From a checkpoint of a small transformer trained on Wikipedia: 82.2M parameters.
Each number is 128 + 32 x the weight over its row's rms, rounded and kept within 0 to 255. Layers, rows and columns count from 0. Numbers have three digits each. The size before them is the row's rms in percent of the matrix's.

# layer 13 attention value, 576x576, rms 0.0176, rows 441-449, columns 0-95
121:140092127132129114156081090106153187123115122141136132149122217161084163146140093116146184130143072114146088130153113129094182141177121154172105113129116138095205141171169093116122136110071120167117111101116115120142115139111164103142093135078164100150053117143091114095094125141009118105
120:102099126135097088115120140152118121130113163073073105176124109124106105157083136096134139153171117126161125072131095096074069130089152125076066114171086133188186144112140130100133147171114133153174168195141134169099146179086183135135142185128122103133098149124152120215159088082103110118
113:109095139144108150087169167124138156088147096121135095126129101106124061163134145137076134147157108163092130122193153108102121110171123135121122120130104116128152095094116150125111124108143180123161063082157122113048107140182128116108160071091137168147104218161127167110121153113106122131
118:127132159083082173103113118153128124187102100076146141145100051106105123120103101188191131128123121128111166124101126151107162149118131165163143163122152134139120156080160104146113129105129182141154122127102087127120108118163142134097142119112081179156127116085120153085153114155147147146
123:140161156160144119157162097116110100102152134136064177117162109078124075182117165136187083151116120147161188109129138108144092035060141116119110132164154155071140077145117073141097143122124137110117096135085121083163135094116192126151145168148173123167061161111107103176137178141087135142
121:136221100145081097102174088083137086092138120184151101154171082112124130092095149149127090128114105151151007082191117084131111141085163112129111204112151142118134142107150158137120092146118126210124121150093191102133149118156121124120155186135108095041064152111132138132172096116234087123
119:137051108098096190117092162161159122125109067152099160189097127089129124143123072092151197159107159122141131111129166123177144116123093109176119160068163179099102118154121149095123075119114133067056145164101120139114149142134121045087173094102173200159169085158145083098123081133142107141
087:152119109144139141124110165096128098092148193087083101166150078167134124144143168099184110097137191146097163108153190091178132154060110111142087207143109190144125093153105086176114082150145135136205135110143147091161150150196168063131208112146099115098111145200161169158096083100170067110
084:122169129139164127176174112091167124109161156132099140181100146122144114111118135175172060125138083147135101152108112064067122126181135123161120168128106156104131170114151082142131086155124157164166125089051125156150153164164120077138071103166047157117059155146068130117096120141164164127
# layer 13 attention output (transposed), 576x576, rms 0.0276, rows 441-448, columns 0-95
124:062123117066143101118149145162160149147158130136157138106128091111126164187117120144167112093115146107123069112126134108089133143121129160135118069140124049111145141090183146067104179171134107228070138147183136101073091110173118148142121131099139154185185111122109139158140168178174139082
123:155145142133116150161159134130103111095085132149108159101108193114080121174069104139176167098073120104109115118153147174068155132165100135121099098117108126089094132108152044166149101167107154171126158135155144118154104165160164132142114097120173098158170161127153152104153172143142175125
115:106127133087142138147078176143135097158119147139107110139138116119167125150114124114139164057148165107180117117188055117112123162143139139084197124196110129152128128140140111119100140101140152166164105166127085160188140124111116106099176116171076111094116153137143108117125157164143154161
123:169122149193174125135128115112130129105081163127182136096095125178157146140127159176149143046111135172159121182077064149102140138076072100150101178112144088087096121102108089111128169092098072180114139109117171165111172084132130134125085158153095104155107168182133093083107071120075132112
128:119113120130111188133071161179098123164188090116192143125074121148112132117072157126112127135132141165170098146109109143147077168124076053127082098138126149110109161097140101080088122113166106075136090146098153101114146140160088139150120123142109178134130148176143128175170108169131102117
122:165100127083181122170138170135096088145133106068143100116145171163123083159128163099152102153106055131142161155113187139133121180142102171119178163114162139176088086137149151180136129130130090074119135187127204102146068129174179115229069137114088152146168092138095130134118154120151155069
123:130115117118097133123178189131157151138131169096173197108196138149162213155142109139126172148107131069159129094070117100148090146147159186168163120106123084125114179095130173114106128109157105191139133175131092137164110079093147178159209127172096082127129117082135198206136191107128086161
084:093101082147129121116121081153118114089130121164115133086150130198165131079102060092177086182120131121133120125146147108071122158121101157151109163155144236116078043126098095154110119105136108112154150140100096101126079150128165057090158082134123148065105155145170066117162148077177130125
# layer 13 attention query, 576x576, rms 0.0182, rows 448-511, columns 0-95
098:158065109074156126116158103129127113142141115140156103157164136094136098170053056079156146077084096189084122100132146098128139181143103127090106120121057111136146100141197161154140138107106138081111118178118179202083121121124171154099131111167170189137155114090091159122173119159099129077
082:147137159100141113149139116148139125100089071095090138114100177126098119110155160142160161156107141116165070110180141082088132118173103137142143087083157132097103107177067142135126063156114106122103126087150102111163145110155152114171096127123094123079115113142176106123118116115107107203
095:120168163118075131150123127140194117069108105111095134189120098109177110089169121075158143129116140181113134130081076130105182173130131148098126123137130090068168207129124191096095137106137141150154138152094116190133142177154075166139059118096121139115102122133156091155108125162131049151
083:167145131130102066113093163146188109083125173185109106223128151111175107095092128153074175134087142179132127097092102151109137129160170135111145156117111096182098111064237130132185105089115112160089123213082185157101112150098128129138081126103141095147129138114121101156098087137156130088
097:105077115088140068097172151084135105132115163146121107151087153103116158082141143116124117101095090160097102157099127105103154125157129179158060133061162110138096129134195129140147133109087177087117147111147138161120114083104149129124136133160110089123141149171087127096175105094162150124
092:151127141063129115149150072070125082101128086133158164078139096085157125153096159129140173151156102126149056134120104114102144193121127188120149143099093144169148096155142165135132082139063171101130117138130136164087135089139161105117100156133110145163121152093139139123144140141109142141
091:084195167109101080089146160099106097159109126120075154164168162120148140158053072092070166103066133067162101100141087076155171152157109147116158159119144083108148098113197145126117139115133109155136123130154147093168095128164086122132122167160102150141090131071127152110138136137098186090
087:110100162092112112155157154146138142195125089071133145146167159113119163105170121123091108164094164124125101149077109164146175223067141120131114119138129085159167156158072119122128118135157140182185113143117084113109114147135120095137139159096080077083108115127125117109065190127158119202
086:078112131121119133140116144066127132146099174119134118110121090119102125127108060155126118125134089103136096114113179114142108094123136102173139084087083082134147111219143123101092137168101123136115171107166152166069135110136171101047155137133134147126166151129108138105180111115104137032
095:093160130090084125161175132074087127145110152120127159120056092131140133090049187135145145100099139138117135132092079147118121124102095118115145140107115147128153142105136071132125151114189188120120160091093158126084146105140101152143182111112139176184097098098115110036160127112144111180
096:095134124155101077156134141152142153149094181161248105154057185118132174091079096099162145110131159101094085183144082181164124139136166117122136158112108123115129105156111100081131121146085181103096132149130135135134162140118122130111149083121086138160166084177097126119116131171123136086
083:108149151182153164079127168186178170063128139154104174167117119126147113145146090130145125120156099161128202149114159171114152112077112145102090128176160143094103169134108152122122104193160137124139141080110092122191135135139135123136137132076198092145127103135132134133149073148177114212
086:097100132128140172114101081103126110152118152148128091119161143130044133087100149174123096160156089143126124193138132147150139050144114122114129140089157099066118092143141160138102128162104185155120080057201117120116121117109160093132121159164114146149117070133073150178120210182121088028
084:094130109156142109121191108136112089150156114124093096163106150132137181161163113120092123138083095118133041116112160114139111110129038152178106100054167125110090055126105157125085065145061084073144095164078134144073118107031119116065137148114100128104132108099168113141114181095090151117
105:077154163146187138141083136106116124153147157121164162153120193127114099148119121098176127081102142106118132114061121148089146131092153121085098122128095133105085110127138172154071137162103150073111152121091153107097099140099162136150135093158143081135151156103128139113112109133129151164
100:108133206112089123115112193094118190144194054168121129084073179146134098121203085142195116157149138040135173131105158108156131111136122120133105118124137147107084117186143135092086086127158125173138168110120112119118151126116129166065128169120110168125122156190163118122164178092085125060
094:127104066136112091127112086087088131125133165118146120163133080163130133083160116098121192117171095120153156080179104094146063173147168140091084136141133151141145132167093133115123142155124134113102177143137121122162089121124159118106122122115066134112042120116126167211147156123040153114
102:096141144147162128142112074172085131123121127193148166034110128092060143088094134173198161109133104073110106089162156096129208077146167120107142110156086124087123133125149149135143114150106136144102171127102160130137101098174144115154134176127148148117105118155149118135157137148166170091
102:118100125139118114169139119101135123161110100122129144179108102151152118127138141178094081133177117106073057151162211105155076168074142089148109128139127141123160146100130154220136159179095119143070155073113118135140077118125200109106128156155094161141156140120088172140120145067147133095
101:114129150105144082113144164173118122146149160156157126121127104124150114169159114156112142154125151111108123178111145171086127116096142122158134154204126176123152164159098087099139146122127147097177113140169114145095101177153181100086139107132154110112153087132126162145101111117129140128
095:206171110156124154104122091120092097117131107077060145161123149115144114100105116054119210175131121114074124154146131086131111146121127171145111133129122098081125147198099093144138136169078127130163130133168185188111150187141115137076122115140093118108100153109090148128134140138159118088
102:138145134134170151103184127080139121151119088127152077159134131110154085122112106140101127099060106160115125151159103138113127121106084157113099113131093139090156108168117142132120169117111145102159154139119131165158078095088090130153138128118139111174137156134204127114166120115146078157
099:078144125032164096096189049114166117139127120155170141134171113131135154179115157132102143092115112092115185144144109165143120093134099114130132125059120108109132124077137114150100103124097160152132186126140153135124138090109127184155135086177074112115151068088100154095157100183186108166
100:119135143089155088189121125108178119071135132109051120087114166200122130146127080118159151154137099144159091118149131115167090115136149128136159126157106136196151141077068137145159153182156144122090145146112171145132098110131114119089117222107088130146114119179091134173156042065122093131
100:061134108120143153089107137103145186141141152149132128147059167090085151114082118147179149135081102146140133142154135160137161159171175129127142119078126152147107099166187159094093166128165155148085158162138104142087146130097166132155083158146122147090198096156200135139129068125108099153
099:119098123132139115118086124140101130129140121125110147126120092154117145119164114181086089119133132118168112097126150125193128079104151113124159169163130078113108125089164080078169109202161126169113148178090103083153127132113118119098112128113145155149143113085068116172128127095072192152
106:122110052088094105081134130094113131102179127195171161110161101118135156088124111089144138098142114139140122096116130160156142137104114130124121069086155136155102159109173079151090142130124083141170100167162114135139168042125185183177149136133123124123090110104110103152075178127201096165
096:070096141070179085121189148099106125116106108123094180112098134158130150103109117168125136113131135132156121120098112100134146140154092133183157107078142141086107133146116116059155119122151131117070212096152090067140165095206125171184081117149109110125169179139130154106095168181137131147
104:168107150107103099161119223132081160175139099163154124069118120165084125073111101116117111109131143144148168093142149141150124124192123093100116122103123096110147146115161160164172138124139132091168067158127163062113148135144173112146156183120140123131140148056105095074164122122135148122
100:123093133125167124116115121188165098057130082142176095169090140193143118159192094126113130107165151112157116121094173169122163107104154160174198103113112127131134137108072167118163163191106139159150156134111109191138131128135109081120081148080179173182111106124140102104133093149112164098
104:117133071046103087106136131119178118100103127114150129111146102163114154105109150162119105084124197130099144149126105084121167178097128155194093154091154156127106100125121131113116108103136139084063155086127172118100164089119141097145178142097166082158127125119159149140175113139158157160
100:133165159157064136095153133120140213133066141052166118116058158159120122195140137117097166149145077092189120141099130103102102180114158130131079126122151145086139131104122116119127090144067114181129122158135102095142184145158079179103199121121127148096161152051150143131161120080078115148
079:159121171139121152153090127162119111118129126166116103152109109122108177163116146086140056191091087177146202115122112078028141108074094157116163147105121136136156152147073158105145163112144061118135110108093123161128124084103180099095108098082143104133099101092118094195088148210143173142
091:173054106095156081151099094095110116125103119101161128116192152074092092159184092135097149099149118096153078134173136131139086165121049167133103085131122131135163110146142155129132143091137111107099101162234184099151083105100148143129148156159211144125157106140158154094188102096080121094
085:135110097099068148149039187134194128083147129129158149107091125193124097084150119171083087117157097118189113116131069104136184127156123122135104120085121091114117161116096117130134098173138105109138118048119160134099134144143142052179154161087102124116199116219102075153089114140156125143
087:152124172122099101107171162134162125104154070105136065110113130105110150098153158143132091171077104210123207129102105156117208127198134152095139130163174109071122215084140124133161115139136080060155087096099106103140136101092142124139174164059120123100135097149125124152093132129150098115
091:165121086142042117099107149112115115064095125143134120150068115140196154172156128159096108119079203150156129142169153103132084148100064155124119093098126124123147130064139190087140115077172076159149130118073127185129084187122135097119160127112104164139119138174143117080091121075071081194
088:155119132088149111118072149071104145154146154137150101148119119160102144110132106110063140055117157140156148120145209155144136105149126133178131130084050149144129070077167202154134183122087131116094154128143162170121130116159132175093137114156110140145154161122082137137153124115143210096
099:164126148113147145144131118205098140185164144108192113104098122115110152141073084136159137193123126125060125067140104119113092171145111092072138140175101087146170209201141158061162175111091131144143066115061111175120108168090063082053137139121079134147104109109121112142095141147165172092
086:090112081153118131184097113106116177200117198112133147094176152117029125064137122125167101064116099112066110144135092132142087131132182144127133145104100148143113097107191116185151141143164143071133139179157135134085109098133107160149158165155101115133140116153130120138127181064115164066
090:103115133102147139055127136101117130110171162137104084102130116152151116114140170137116090161132134109090158148036112173140113126101128052123059138145159075104108105139152077106122141070163145151124136189121219176114129171136116121108123090150081160135129136115087115169115136131174049166
099:098102111115094086135191084085157107107089120113148131125160079115113160117109162165130133151116130039160134074147133069115127096142074162090053120101146107153142100123104108099103150146098080111153072126096052104098136144157074102161180136141169169105133123120170135067139110135137091164
093:151082087116127107121158134110187134092108104139172121170156120141155126157191168104111130097084174103074128151170087173101160210164131089113132168143170130104120159112126090149154145073173113165109092124142105114138135139155168138219129106139158083151124105148098190110107148127144107161
097:132158125155127122088079162139110153144102097106111123111121148130111140139175118177143132116136151053129092118147147090172122142146096073184145113112099122218109159173107110158154089087111166147098141140160107152152133143168070160175147099168116171093077150166145142116102114136140127103
093:127080160155165146141134102088203153129109145195058141121140124095137143149181132094155113085144145067123092159097125202114141097112171102131083142143114138162119150100152119127142118155180105147105131218163136131128162108095064140189090131093140049080154136116090210122152077123106084128
097:131139121116129142104091120134138218101151102130117165152103138162132135150141058099127187164090104138122096140156182143124173148187164115120089135137134080089138166180194128082174157121117137122137131132097095134112115104082141196125120115150148090107113180096103114121082097151143104106
085:163158120053187104120147162105149129095128088160168151158109117153151101133152107107076158156135099108125161135082131164143143160158113149099092146146122113079065117119115150159095122115168049144193146195143174143114133164132148095107072109152163118081130132121175162072156139114139066128
103:133125111147141107166115174123174147098175114161157147082107123116123091121108133098150056121128109146139124133106103115148136125087141082076131196158165131149123111133131173156117150150110176119129122105143138120103114076095071106118125141119089142150136149185147110155145135073179113113
101:115116173085100129136110107210126133176130149134110123151141103109149118129166123107191150126112065135116143076091129150123137148129145117122154120088139160189109098078152107094121178144165152118110123122146136125158115103142099113157127092093147151161173102132116166170210132114109179092
103:085102055117113124077213154164125086069075101186170099122105090089144143068106159095130076116077140158113125095080068132074101148149166102072118094156073141131113109091204177116100167098101127072138096143194149145121149145123180175102122094116144088094181083114083179065116099134147079144
104:109122132101119139114107126114129139133171113138152096132143112157118125137195132117139169148105090121162124065150111160115150153182125099175106204108116185104152132133170132140125093121133125122116118143136109125140093162122154137151136096121087124154102100172180181116190079120166099138
088:109134146112119164161147146139216177109137170116138145122103132141116120171157073114180126116144129158145102159116150112126124121133135054087129151168106155073091185130117079181118113098124142122139142120188130114176114132131116214120100168117130118112060117040139178120116109110112127135
091:146141145102147141181138140120127148132132137082119070125100144148107152184116065090077109074114123156119067125099110099140154119163131097156159129079096120119158127118144080160110116140102125119133175113159144155143141113127156119121111109116154146118112130163145136144131091112130160115
090:131108107114136154124153129170098184210073104125141145152145124120162131132090142079174118148080123132102146063165141109130092108086122133169112072110128078157088098196097152116128167142088131095077117194085149176101112179118092096045186086155203163128160197101126078137133140107094100136
105:069139114130116107165149173140100140178136102142133092190108140090168076099195170117122129099092128045108142110162054181134123092081125188146204097133114191107091157130168128099142108123117162159133069127141083118135204115098116161150170181150215133154134149134081113073095158133148160143
099:122075124120112124144126094130144101139119109114165096129118068128150114150109104127128160124096112128129174147164114165142157144152132135133162143110160110144116095151127145109076130102059177130139118153143131137113066149092170166141093143179135173182178162041066063136123097156134130142
096:148138138099077137119156183108131149092128153150176129134103125110128164162106126142117119127173184102157135151168072139137147152121174137096141109122132116171127083087146169093131142118169131106125196141126167132072160078151126128201134111082096091090145105158162142104148079165153195119
102:125133117161221097096160175143136142120125071085149122135120108153089134111117203142106119140169128137116107136190118109181087150139177141144114127112120150170122105162052103116156091109111144165101139093163145163162178073115105111176093149138140143136116201183141106113080069134150148108
104:124154156134139094063155053105105145132154173074138142102189092150098173119118119149108112059127143119098144110116151175142143151146143089090115106113133109138125134094119161167106141099140182072129129137138147104101071119148110106117158183130131189121201145042121127154123090083125202086
105:164126117148131129112118137103119104174112105058142136093072036127153101066116066094063098152125188119153134077135168154134125177059146091135151130130150157126151126152128094153156169147162166119106116162115146110110117144126169121080131087109072135127126166128146138084111051147143176116
097:104150145118116106149114112078162198138167181108082156156068123148176136156125226155188110100102095075123149089054083090113060167118121100174049112084103146172146111098083048113137138100126149181071186102082155154072123113140173117165124163120157125075091108143105130157130080102103144137
096:183093123129128184146119134131099166119160165152087087143098115134137099168144114108131151124169051094133112133166081112102088087163130116159173131225113120128143134106119149159120194140068088091118148101154121149147184111130177094117163092118164094172061107030111108161184142108128182135
109:120175137126124131134113058139183074171086131115168151111162122096112156119178145191146155081142103136161088132096097165098168140141124112090214184117078086139107124126213121123146123152150086190106168143102109112097119133148112160066130131111110140100120087125179093151152174139123130144
096:162101120082116126133146147094051115145131132064180119113158057155113155044093131115106077122083129157119171131108146129136145125083104177138088063132150123146070112173112187154143159091096096123144102126135182116125090098137129134155113103137144146193113157081154146080167200125120150141
# layer 13 attention key, 576x576, rms 0.0175, rows 448-511, columns 0-95
081:155117057138150158161120108081161125118137167138132151116116079118114098126097104109102130141095181177116152141158098127174118118121183099120123104167072130149164107160149117158109108151124171143162122151144075139149107175118136143100054141164107142173094169165094110095104107139118110134
082:085146170158087162129102094128089142162101106120183136065090092137127096133136097101149142118106072148145064163171172135130079090151118170134144148152148135093139180098170125115135125143140052168164158127142131102148185081079123119136120163110064147121119104144136075154070116064103128134
100:145140105157121107142123078104143114167075141119120140175136142129117049189196122120055116164160156123114150102125124112120129080156113174139112125128142160127121124111151095186214156118118117171144112198203135139174186136125181157139146085124095119108138119140146077151118127110091147122
091:127081104146140172088121082114092143135136122137105076114115074099200134138176148180104075186069143098067076156143107127121113102137155183154100111112169135101114091147162111113056157162097074139167085113095070160061031121112132148137094166134138090116120113108125149116126131144149120107
089:072104138123145106152136157128133132116188135180120119102197170086107087175149107135083140099131092174131133124110136112127135108115163084123146127114131187096068118188148105170176092177165159117138119127112165083163143119140136136143059116165096093162157161103094111072124121126147160101
103:121161125125134137142170120103146136155071096145117163146126161136085060179078109105086165106093142102124127110100211106173124117169171111061152090128141148095108114148082126189114121082168124163118114114107141082153151148118070095196166145112161146157086083128111145112094214114135118178
099:130141148088129145126125157132119128166149195125100205126104096156170131133111163163113172191191125135103055125147085125110187093084118137144094136116150175127143128126108132098142165076135135133128188098050080161156151131110157150124074031143152131133091133202125113120113077172150095092
095:147174180154127105117145091138162130158095154146086172132131190115136108155127142136146169172135120132115140146128116131081189059158109190137141134133093136140089059155131111068133155094150161141132133143168099141111132155144151096211103059011165146088061063087127129147157083133155100087
082:183154121155148198190127130074073179131144131113160167162092165085156138091150195165185148148147124113108152121104090111049153119152137144196129129110129168108137130140109120108084187118101112141114133106099142070131089063092095161088100125163146116097127089119135144120153148167119149083
097:108099163195094156147130093182125163117097093093176169122157076119179182120111105087146119075197142116163129169209143132199179162129085147136202150155127114085141115139145166129186189135115161126130122177115147124140167155145119092120066154162106134150145113122127174114124110124112128147
102:114201145067138185124167132046097102116225153127116188163086070139164138102151146117173125141124128110112093123191182101119109136135137181135137168176140132104101103090106118108101137137173162124151183125195140149030144149127123098103114127101084151151099179138145139122138116099135143108
082:130178181117092138157141112178125145100150052116174106123148140168072121143061117134175130155107119122155123173099065110143139119210154143116174130134194125144134156099167130139122169093135085130076175177148137097081144037192155115147156148155105098122175103160155099127110113050126077151
081:151123115143150132091132146114085166121127119119165138149166169168087065055114119144174204162143109129120087093160127102101164085192129136142152149118063138118145110126099121128105156152116135125155182169133107124158130148087111117152168108170121153152191134121160067146048102083063126118
083:109097076092148144149117095093096129164160097086159189094140099085158145083153088154204142177207127106146148128167043088099111138140174149127132109136141141112129155165096146121123120062111060094103071124124124103109108125033134137158159166129136167162070182150105098122130116104083139103
108:119095126122137155061109091152160141121040122137122141111143120091115131115161106160127120209052102155147087146143181111098136133138157135141147095089161113131107167110139132060166140097095064143131132111091137112111148191150111108162166157089143139113154103158125135153115106162145056166
100:154088090136125085165116101159202154145154127068128196168170099060178182132090139158117138078255157128083116072127140097136145138187133179171157180132117128143164108167152195104160141087079166126108097143141154125072136127144070152131156107121137134135142077094119119146133091153157084116
109:117098173088081169137155159176115158122098108197122126123111152131124138128117092058153100080100140104131127143093106186106120167119168095105106131163187130100157170064186097159140127155101072138099118105098159097105129112138096126076081133112170125133154054146150202126116087099139145124
098:107127179135140124155142071144226121057125183108151131123155171118155117120152128160147127160117162134155160093086134161108154113142182085107134127087116147117156153114154152095074113160160180122119138143092185112146187125142126160175174128126089100138087116142105115127130121097112133127
101:111070151020113074137113178084141117159126123152130116083085152148137108151119130113117145097075148170144129095157236140142104123113113093122098142114111093135179146098134127156107126111111106107089093092131128109143136114162120188135177155103174158122132172056129139128126138082120061129
073:117105111142118090114092206122124131142194148137167154109147114143111121033135150208077106111089146133108204112093133098148186076089124102109100103074120161081166112147070147043163127133180175130123119149075129103098116150131151138157103178134124146138147179172157160090135134182162120162
081:182094121119123067120129116154137107144109154153107110129159193112123083138174098182089069095131098128121151101115084142103174119171090103138093183181096133139129141149163093177113133133041135136158153147138223147195118167116138145126113135128121114139168104135204130118063084105147131064
116:090162105159176116184139079096150165153179107128182104111064111115045053087125115106061130163127136094070132148148094113114171072098144200139167105078093144147168123138080112159122151154093113125092074151127138154109114126097107134145200145166164161113087123201151104153091169111080151137
105:074097130117111169133143115181123162140117126099181109075183138143171100167101141105098093236139102098148094145123059149130092109104116131085108096090148083096149107110122118107190090101176077130146160163142177180118190114141099118204147106111081099109127122126121139144120162149149119178
110:181161123109198115085173126136089133114070111121114161175153171136091117155075155155135111095084156105070121109108101132158155087121148158130088128128086158194135100156130110193106144117084149101132130114113191088204108111118131164063062103167184136123094115121077143058168133105184137077
104:104167134098120143129143159072155110116255138101163162167132086146156145157141143176164162155101142153105190081131161178125147140177086133119124123123083166129071106124087088124141135135189112135133136192183104117122143087125146130173154127079098092142146110143110120106133117115134209115
104:118112154107133189136140119124155135131160132143132180061202107175119133082087116183122152107104107144151120098080152119157086100116154154096128110146178076134126158132142079054174117153167109190137106137040080121129100132136117107129148139135121091126106120128145117166090151153117136175
108:109119075115100216099094192116151157210163072129155154152137099081095117122083106197163170157098145123123122107110091175088159118128148130139135110111138157167117119145124187070159148095049079132122122093101132142140103141123101105093118088125135163119129147156162123157060128201142097156
106:117128111118128149098121090121126181133145125098176145149129085126126108067165100176091051094127100096150169107086136100137073119117120145150099062091104147152175133130078178038100150110120181132133103113148054120098111120134131140088096076084093105130088146090120114107153115150125112126
110:090106113093151079116117151150144127144165118101148125120083149148134103109138114127172129040096106090176146140124162095138099155161176082143137101113157151176190170193118114018072102154124173138115129112094107117107095145130152055119108129084134173217141132150128153153114120131153123157
100:179113162040179100080120123171166121103217122088154155213171158164130161105089172113129128117135155143102140131163128084121153125160163191156120106134112114132124199113167127152140158146095181122104154124137102149170167142144139144108148148197133127132113115113118095141131089166193059097
105:103174177120111082158080121100176097131111124088122102160196134086130123130126133089095101111104140103155114152080167087143107081179149085143118078126189176133139130151064147123124153135103078134184118088154142109104119173166115105135151167106119112124155156147151112112124083088157163170
104:101109126110108079161133149120101164143153125107156136162103102128147122204146128103144129097094115106159118136130141089141083217119114188049109149103127088153177153141123130121136168093079118136165092196176155126105102097123109105127175123130101163115174136141167152133143130177073155170
093:137086075098111107134140103121158143177154112129164143153117088143131134152135077146115144165121162146077218111180118138204133148168132152095172069106079130106091096124158150140109139163125108126149115109126155150099110179092149184168122150133134140112132119151104188062153133124105108133
097:144142112056138137174121188142183133098162161065110168195145169117140058174129201132151126191111151121119123105085138083083134121176160058074137099163104083173134196123156075159173073097137176168166142093149149111203139163128115133155150040146152158109106149137123148107131181133117079154
092:094172121156109138171131131164145134171140049096102091111124131109204161161159106120127152138120106089097081170179110125160120113129171178115134085158092146099121128173111117122092086111183104104150134171153119163082074148157200102127129153113166117139123112076127168156073150068081136135
084:158122074159097114084136167102147137173043148147072100158179131139108094190180065129110169080074143164137105113192137090137092176122134137114117158151133160144095135120168144140122107131139084121142127098139206139151126175125109153129155203159128063137162115119141107082106121117103127182
106:109168127115160150126124096131093137158129109142148183137127217125098235069111154141147132097142044063096127129117046118080097092135168161154130101119171120138124135109106083175189126090142157087138169166118121174143134079096137170092093118145157161048122090134110146147140083121243202100
082:065056099159126133101164090126129126168196126176102101125180087073161142146136125192124123097147076132085147124076039101113129145132135129127161078081151122160137133137153083134137154110073181118180060137091066105132101140075158167130135070161081123124150180077087114111156166174154143126
101:111121143127114165101141154084078118134028137123119162125088120174103092163161120114131120156145136131148131113162146078128128093145092135112120200092058097143144129116060155150133126116140108180140100093146185121115143101141106123143093105097144140155162166147136129144161141136034111141
089:119113118103156128142124142076139151121097105145100089129106149112142086085149119110125104157148130053153091126146112120138149064150118175195101149138114100196085091170106172126129114202085161109087154180153118133100085181121154160165147137150105153118133142144111045107123088121157172105
104:111085132151099087203114090141131122057104050154116124110151187137104126099177104111088127034128128143157094159135149141084162127138157146157142144068148144086183110161080141171178137148147127097090132175107082138151092030102139117144122109117124166093166095129126128173095095136147190141
105:076164094092108161136133208134116139164202144143121055125099135132121182130064120082202095101103153097043137148139146083166134158066083171186093091093102093081168121133048126127120095140082168081141148139104139156113139100155157138141131144137146083135141138200125116148154112140106116145
087:139116131118140028086151168142166098093173149112117091087057110164148153195146132133125173126098184138176145157161119156152123131071135104108135180137136102146126103109147080081085154195112169162122125122118128126078146149102118131095109122079153075155102094107146183140098146100142124162
114:132094165115115131126081138156137145119170121145091161114134104118159102062102142135159172186092159126137099106144090125157158119093124124106123156177159087109117095139051097179110130157073099110105111078083140120095104198174157065089195141041111183087169138144133096156136145148139092126
112:104200107098126130097142140198157133045166130201112115118070145150162141159155161115090149134124139185114139138136172146092150165109097165129061183131121085096146111098175126152144121093098157168120143170115107124123119133136174131100148084133168109098147134136108155164163139116148105170
100:135166198132165131125108160159148132166144134116163129148150129161118110117057093149114116105091128085167045098158125200116127084057112121150095095138090084205150164090132122052131151094127118143168141172138124163143144140155132116047129105159107165077060154116127138150097122080127129128
084:080112161135144118127104160131143104174167115137107156129155108162151168101118196115087146092126150132098124078181089096125186163127174096112180116149109134126139173182186100174142075140175144136145126113138122163125126141160144117143116108198163100168101119166120135118103099076147117130
108:110180146152115099078119139132113114148174127128140098127087131195082109152111100107175146119064134099092113173134169139152076137175135098116124164118142163225139158047119133095085156133091093166132126109135156137071168111198089095126099128103100110156121137121169118128143156102103163131
089:217102101161092212130118157110181102053076087163140126086167074111168152138125099117074139152122160136118098099143109118148155147173098177136041098117138097096143099101206143028105173114143106169105137080119112176147107101157095155184147149149109132134172102177137130102139128119136131187
112:144116129091133098148170197152169161083135146203148113143169109107087143135155134193083134179117155142128150160138088111097118146149154139146150119124149118163154171128102057207143049140212131133116152069145150127162129096168143061232060188107062111171145101149114096120113069113137115137
112:141103121138114107121079187146148091117140120154110158133162096104121191161134116131100119047097142180142170129092083184119114160098111099106057170150090143165114112090083094167113110096033139130093125085168129138091164057205149130140071077071112115106156111113122139151125129127127118144
121:077107071121105179138109138090072112144094149117147141143095164113127086115127073117104095125122179112118115130178139067134100091107119154174058123102103151081121122176117158130136113129118128163142139135168166174113129196140114184085151128160159174176115152136061069143109121127089136075
115:137139238155170119117147101137221125112132095135183128183130076147101176179136142171102112115192089151157062154115130086137161127107115147123123157092158118116099144070177136139178157146140122098199158096125128113093118085125134137125105170163096095142135026095124146093125100111152146111
086:120195146117160130071178206141114161121131144111134158122153149124182136114087164090157135155179101153168163111109134137110115155129095137129108142160120104081091148105150144148185112072083098132090133141114238165120125096123132094178109154081126085155164136135110124166120155138113112098
106:112186072172155165152161110097097202126086166117124129141087143106166078152099130143145163165193111111150116117054085170097162123125126130158157122134107149156112135102134147131158164063094128054165156171148130153131135077074136123131151071131092105043096134119083128128151072191081081113
097:122093136096122183147142152169156119105148156101149151101158111147136117162128165138171135106130126146130123097112148129091155123156160088075069122173160130111140195122117143164164171093088178093136130149116071182135126146138137074120146085134189096157118095112110101161126125138147102161
102:143137105182108114143188130100058154109112137083112117130105193119107106084135153097121142046138159104067099134083067104138159083133116161117094110138105120146097089171105093157144128180111194169127131067102194155158179150088084118203165127125171145154109104159103101106122124145158163125
110:114135070112167139065150159097102103182137071105096142140133201125102116160181106156125129165117148110078148150144138158155109102121120125186104067112112131113077140117136117144107157159057090114128126125116111161141149122103100184162138141130194142152138213210125117148081138096085071124
107:112154168158111174165105096124132088142087171079123095091105142158133141099122127073104146090145120147129152159128177094105115165091164159080120133140182126089140147108148134077131138113061121056140119081090112137116180142198121125148178213139126061115131155114159112156176093112209135178
111:135103129172119042078140176085094067188102173103141145197081167148163094073113178104072174155129092130138187112165127121123149196185172110139129105113122100128114156104169041125116087111084095104113152119115200128122051148074163103183141060163012127138109141124115129088099122085130139114
106:135113083131145136126094118124123154165119139119088119100097054139155194122070104127139118067091142133112076163151042113118132157081078147130080098108101164092162117230067163122110163110084071153141130099161141140078132164109183131102147167148157139132135077193163168146095129116131145128
106:126101095108122156189107082157061098129126117162106128094113078101098180145128141154172164020070108112106086168152115161133163142116148131133130089199159185150100123145201131098123142119048144118150059040117136116144124052153051150139093163120119062154108147179092106134106138164088113106
110:122098111112112122115114096114146099117091155129136135158143129067080119103167126133079139097109099169123094124120130171120137106136168089097161123090149122135119122090171115146118160155162122146167035109098147095152086125108136124102121102102083106153132095080105132134115151138146167126
102:131108150103108119129153160143147165190119095099131132142158112169213149108056150113188130146189129113207113111052139092082118093090124136085092088194126137158098142142130116161158085087159142110084148134139130134111139104183123130088147077123176143103146106110122149129141123090140121178